python train.py --num_hidden_layers=9 --learning_rate=0.00148 --max_grad_norm=2.0 --train_tokens=591100000
Each number is 500 + 25 x the weight over the matrix's rms, rounded and kept within 0 to 999. Layers, rows and columns count from 0. Numbers have three digits each.

# q: layer 5 attention query, 384x384, rms 0.0554, rows 267-291, columns 128-255
# k: layer 5 attention key, 384x384, rms 0.0567, rows 267-290, columns 128-255
q267:518508536510548534520501552530470465506485515499487513513478482533493467495463480483473500497466492427540518506556530502499505467518499515518533470494508487498532483429516479506493512520517485511526487540510485483517496520478496464499496483533545484518538492482494508484517527499472414507497504517503481476468533493511529511484481469480501499548532464525488509454503482505469477528513
k267:485503490507513548487463480515539500527491514497493490500491498485467521473501493516498546499480537532475507480479510528495490527500525540481522479522528481533537504513488508465519532493483490492516511479513489513523526502458488514486518505493507482477476499508508505509488485520512496483495491509518505481466491508509459504531480495503508515481505496483484500546502512495489482500518
q268:531505508498494485532495491497550494485523499490535516513510490494476503510479505488459484498514509510504518503490523516489461501529506563467442522507512499490514471520517520490509495522520496476508489537497496496495485510504550470515528499513508497502487458506533464494438505485502510460472489466493511483490527482479492458507502498523455499507485522490502487501476446470487467488501
k268:478501489522500481475524491508502552510513490522471486509481496502482501510500502488515460491510508492495491529504503503489515517485495500478527504467529491501469519473519503513469487549498466473457516505488489499487423482471516463506493493521504494502493489450491518537520500494471479510521536510504520481467482507518501516543491479491493489507495474530497487447519511488554549533473
q269:506534508487504476484522510543503490477522495528487468530517539481511487517513492464517541503481514506524469477506492493475486528501510498500531530517534507495497524493485506489492499475461508533462520494514527490508518538496495542505517505525498502513529492505481529480459481570520521478479509508531487493522494481478521509512499510510512508504493475509503472496464467522493520503525
k269:500519504491515547457487501505529524533546543499472475488486516527515511477487473512455482497520509504519488501490493513531492529528510515513515475472480513480497509487539510469482531514552487503520525505493472516510469524487487506521514492483489488478464496497504494510569521471495497488503515503501507494493497496527468496494509461467512527461493525525487479501512521504553486488497
q270:509495512472511488460538514485508536478517489505483514482500495527509534499532506521457481486477480495511518486496470525466506507499520491464514526493486496534512506511492449494522495489534472522529516487524526503488471522496500513457493538495510502479512494497505509550555506540481474505505502506508505491506507536529483494516478473507494512515511496522477477492492491516502489490523
k270:449461499524502498525501496520494488499482510502464532520528512484498490502515506475492508509504485489519499495511530522485495512519516523495503490497494494514499448478498453516536476558480474500510489555524485446513521490468453447537476525548508481508500509493490471508470540479538497472504503507503532478525514460467555492494500545507503497454509492474483504526501493481471463491504
q271:486520516517476502476476476514496492521548508494459494488519495523540473496505522498492517501483491462510542516516530501489522478494514507476495515485505505491536531468509550519481485466501474486491512495529456482515483537468491507515520497511553494493509487488470491501464537506500507491527475505521496498503501515524498487465485504518507495536469498503511476455509530526491516486501
k271:528505470529530470475516511499498511484507524489534481506523529492483519453492517486480480519539524489513458499512500487469507508504506499519523495474476522544506498509503469493455491475483497512525502498538505511483517520506488500495492476459450475539527500468495495487506503466481498420490511480499486528534482498506499532543510504480527507490487471504518491481496511496515474508494
q272:481505524493493499509460477514540515505465496473481484523461490517511502510519484535508520504523514535513487479501511514496499531489513500540536484523500484507535491493498533511530526507521483490486466492527523506484495507511538477471509489458491486504501477512486495537519488543503478498497495506484508481503506486461490512479493507507553524510498555473502521461506508522524501492506
k272:495498465489519472532527514500454449499491482507518527462457536530532446522519505483508454523495499492532521475487473488480457477469474486480478485473524482509461475541464483468475468503489531482518486469495499484451533463519472530512510518490515533475533532492468476457521466474443526544495473477523518495513499491499508497508508515503495486476478477540493513532505487495468491513468
q273:523540491508469518475522504463507500516484517498519513483510530470518458504516503503504506477490540506494522504478523483534484467478541532448512531478515510504519458475480492537481502486480485486527502474501508469510511442491512502484506485511513500481483472494486501498477498499482481476477534531491516503477479490531508507461496531498492507484493468498508499519511518512492486488473
k273:501480496500478528520479512521522510524522515468514489466508474522488506506498500527528526526499451521466500459499484513468468522520474471501474470493498526501490501522498509493495531497507540535503473538509499494489526517564489506544522500479529499486520491502518509461497511526506544522473504467532472486506534487518547489510501499517509477512516506504473480496512461514498487500521
q274:535518533489513520519514528500491521468483502496539484574499514508488467481526514500477497534545526445496491516487549497518480498471480531485505512536544500530492514467493467522503467499460492489529509468518527477487546531477477469521497499513545504450521521498542485483534510510487510494508490500528480525482511507501483497521494511469475524504470485491488503510509471480524510552488
k274:486468475527509535505522474513502470497520493526481500455465498507521511471498462533488491483503503501540489536503485528513572488537481473493476459476509552524485496513523542493464511478499469485485515523506526499500484497449517493465521470525482465518512507472529519471495489493493490516483498504506534460487499511472512491490478513497528497468506517534492496514494515505498513508466
q275:524483481485548496490521491486507505488496526483523504495501478503526504524501454514563487463492478512500492505489487516500495507527524510526455507506506522488521452486486523528557494515520520491482509510466475484522489488534493470543462513549474470507515502504525571470486508518483470491512499473506504508518513506488489487524504485486500532500491504471457509494499494511531493487518
k275:478503494496501506499509510483487486470518490497503490491480499500473485466505502522473501518509520494475491533503505504492501495498462518459505490506489505517486503524509484513438488528513493485507497533490462456516552539492535511482524514511521486491471539481471497465483515521509511509495516473497531509532531534497495512498515499487503495489528503503492486520480493488501466500517
q276:466479503533479471440476527529494491523509527491525486516502521530480539524497496493479483537455497501521519533528458493477474491491466499456531510479495478510534473517513489504474470523507485504528476500485533534511488506478484500487524477505515497512488496506495458493527495513487503481485514505511484460461524525509487542506493508497531499521537529511495506531477479468495522501510
k276:518451517500494487518478487503491502487522508529492535484504508469512486476506463469492523483522508477497512486486500511502525537511498516503491535513452517523502491525525513501541501513527503532552504486482495517474498490525540500486467509526500500505473502484471522518497473473561483490526483491482509486526526492538481470529514494548460482497522505512522499486496508531531477541491
q277:519538473520562503497465486548503508501498500484474474490501475521459533525495528495486486507494537497491501512488494489451495497519480500496504485536536441500498508511492529515473520478469502494521491544464508495506458520477517467525508521513503498502497525519469527490487520510458524519528464498519505501503465472476524525514495498510469504500528494509502516491471505498454493509513
k277:503509512504497508495539489483490483508488548498499494505487491492536496471516499500517496518484501500478512529502448485498498520499490487479504491493473496485507513513511498515489511509512463497508542498499472493500522530517523548520515483480527520478461502489503488495522481484520509504484535514477519534484513533519496446495510502522516488483486470499507490451510517530515491493491
q278:520532503451514510493512513453494491501502519521552487511540547466489488531486530472468512494501516486487486466533481476489518489483465512537488479498520534499498506465508500514499498502492502510517523518525468534533515519511508483497494513526509536483471516511475480467529474496496502501496466497517512545512519501490476454523510503505509479523548511513505517514483448490509504509453
k278:550510524529537486504521494490485507487542511526482486519465499506514481499492497467537485500525506538509526472501512536496523477473538537460520527507542511510461501524522488480506519522508500502452488503513530519497505498516503525490518514470506516510508501516507471546511514499483500501534483513508439517503497516496479517481493486510515501478483497515485508463494501491521522489500
q279:526474454513519501502499472505481479523476530499488510496453476487512504492473510491523511488532503516512494514486508470482491520475508519481462520489517519494498496467493497531486536509473473518494516539482486474476480465498501506494493547504526513467492511552503509496506527495496506478530469468498472505533496497516506520478542516495486501510510491520521509494526517507483487468486
k279:509510517474513495496488492501504548493520503501485466509524525504517522475517490491514519488471466514509493483511481479516505465523500488478510501485513524498506484526520486519522509511489517483528540490496506517555487487541513453472497485481519516520521510478486503535516491456481505505485491461521494502489451510499517509489486540497494544503499496509479471487501478481509516538484
q280:484511500518492520486504500490467507518486491499485498543493475484508502494496532514475511489521515502518486465482547500486530481497527491535512489490476529488491512474466499503520514500504514502496487498519484489503531528465526525507456473518482488514508490501485514475495546556475506496489514519515514493521481498467527479503458516524523493458489491502473505481521521520482538490512
k280:509517500457515475513508512518514516549502492502511470489493533476486482492488532503515487515503476503505512486538496501495468522503501495494469519492499474529482499468480484491498476531492473522518490489524523481506511503479499464527523504512472505489502504480502513463475506486524508543463528481521527495516545511492461475531480449474517513520515478482478513514528509491562468514535
q281:483480511500480487498546508472470536483474509523513511535521509502480507503508488512533500501498550455496531493533487491469515501481471528504510520546509502498474484464491468516536523518521491541521468518525483508478503517446468510481504508496473512459532524511519502527509480486492505528502488481446491511486509520460516494498475506464501512499529482471523463537507523508477498490466
k281:510509495490483478514506490477484505529499486468509516503480515481472516486484495501482451456496469509453465455501500516502493488505520465483500509469455494507521451509506471459523477522488460482483518514519516469496466512494499491517520494526523466492505508511489511508489535492524487435507475524518506479463529479484458498512480499559477464509513527501511508493555519546537488518469
q282:490515487519514528489492521508515512508495496504528520495476493554520523494468507509518480554524526531509525529485521502523537502487529550481510512521460491486467486518517491500484502493456514528511457489473471510493509480534498496474535477508493523519526493507491536496485485501504483502477505509508505500496507500479550521469508519507498490497481529488463516489517523477478505481503
k282:505484473529464525508526475503489496498483492520486486489489499491470500504519518507486524466505486465493505491521480510484488497493478482486531466508522500506509520496484556480511507492464532508473505533520503518467500492508502491523499517483506506480479522521480504478528496531482513516522495512475482490506541510495480487488477482487527473545484488532514501545494516480492484512474
q283:510477478518490517480513497505517506485522467529496528487529512444478538526479487525536516519475499484505493494508495490510502520484514475475483470502518502504495490476474479511524459495529521495461501489512500488473491496498484475517484501455496531503488504505542508526487498484525470520510503484497533523467478514498454522505562509523498479512544488449502495506505541491490539497492
k283:481509504496490467524486497499507516481489493474499478482495486514484486465508481489498482486495498494506495540463525476464511508537497464484514506507526511477494506493488496490498517494518520488531481516509488468518487480475480507476486494514509524487539468490511459505500503504486533446450487501485479531500486515506521495514470502473498474452487526502490499519480502515519483498524
q284:482496519513527500519492482500500506482472481516511533512508485567507475480485518485495517489480484506487489466489475528490534492477495503512471498489519484477483510499514505511476495496504453493526510501527482485523513515514526511462517492509527447509504473519534486475520484474485569497457503533497482469500491452497536506532489512521524541494516519519470481516478558505537483519504
k284:488502537475495514478504515496483483529501486472485506510484499471505473460469508510477492525502527470517523510495487483514488484513475513522488493488481536504467524484483533462514525466532519478498488487483528539528492523487521512478466507482474467473530529483511471505491504517520504520567520507498472499486496505518514520500519477481488503487482500528521522490484486514466493478509
q285:475504492502527508473515479459505507488495544484469504483516505501486460511495513493504486507471512460468518471481504501521522491522519495506524500457536487486469500507462479536463523491463539502514529519487531511495506464517495546494445485505532482529459530476455492462521514471522527473497520521474464508505454488496531478477540493508500500503474473474506539463500467490536492516519
k285:538511512521512524522452505487508449493498495514506508514513517467496525492512521516496501445522502530484513501531469519502466487523514519489515495526477536481513514513505473502493501478524480512535476489500503511533468507519472451503503509496512499481516454510501514534468548524531518511476512455529516505487531515505526519529502504492510474481492477509487506539489527495508536488495
q286:536496483492502494506478530499499493492516496480461472541487514512504519473500461473509543506495492467498501531511518485515503501495509468491517489471574490498532487524489521520520510462504526495483490523516474483507472502470507505521460515479513507512499501513446500496475484520511494509452499547504481491522489490518484550487482500500518510513454554498474529509508505510528513509471
k286:466508471516496484511483481509506500507504474495511497483510530519483517504531520521498488502489494489516454453500484510507484467490505510504456506532516538502494507511496502501470482491526507525485525458472527534475559462500512490459525470529454485487477469499528524477489498482510525482496521477520522537483494484514451496492500544550502479500513486478558476513477499507496495506495
q287:515456481506560515523512507516501475533502460491537493471475480470515499514508512481502504491500476478501497467487488520509494501500512474509505492496537480478498507468511511437483497476494509518531490474495490451483520521515554489498492493499488537474435490452497487492531510472502536465471469494514517535495483495504500501530467516509516467478559510503527500522470502538525497474503
k287:516512483493493504476473484503508516478516528487496504484534492551523500488494522469494525515450506492481470532521522465455508495537508464465497498459523531455492477493503504501551529483512470501503523485475495517496505509528452504498501483490519497495495485525479481473514505521520524505555496489476470521514509491508499491482498496539495455506503475484540530519476528526514502495498
q288:512494486485479476501490507460491445502488500509500508512522479476476464531456491541510450481503480545479522519470476506496538508510545496483461522474467488497488494486480485456460489503502499519506528496479507499463529496488487515523509497507496507492498486505507513498473479483501541472500476447500558505517456492533506488432495520503463521520511517501494534499527469478527512493497
k288:488493513511533487527497503544537497534519499522497498468526496538501487523488504481499456486473486502563491497512523465482506484490494504523508472517530511493487485498513502538510516476491553494505494508509474489505479475520498544507483488502486479496518520516491531472493475549494484479484463544467506486513472474524518515480467493498476473505507507465502501513493477509480462506493
q289:524484492481474491519512517502509481468534482518490488492513518498498490518546508534532511498481512489496529515503486480486539539475510477486479480497508479505504495506534483513538494505498479522476477504529520495471468531500521508528484516499483494524479492475478476527505501483502487466516494518534502504503532498500522482452538518480518460535499471479464502512523525538479512503515
k289:473504482490499501511529497491486511515494518481512490516481505523502490540517468512509499524489492496483487466519476479518506504493510493504471496512468489535461491459477526504486512484483488487520469523500514492492543502512467554472517492490525486519506506484501503504561457495524532513489491501484494527498471507472522511482482493446497562515489521523507511504479499535497486488523
q290:512539501513514540501477489482482470499477488521491514484474496487480486524502513508523460508491535481514499496451525497468499500507487482484515497509519486518476466501475488478544510491491526517475436500520486511474510492504506490514489473522497517492501465511518514498493450528452495501505496514486471460481441506526522527518484500508504496514540479518475494487490449535520512519538
k290:507496476530512476457533509521519503487476522484539495488528469513533524458510490513509501536474459474499559485501493518519534489476490470498469472496516510505482504472530491521528500521485489480500513506453485510506511505545478479477488503499486468482522491497497478485507549466506470493518498527535504517492538532493495483490509533486481505498501496517505488533495541487459455472486
q291:489511473495471492489481537495489526534500491493490495490498481485520525552501512520531522511491501508540458505487497514506475470483516492534507500468533500524498507545522516501490508492465504494489494468484530503487493508494490490494479523528509494528509494493505536526483513500496502465522484468467489494513521517520475535472505498462534488519477525484526511444468478501525474505523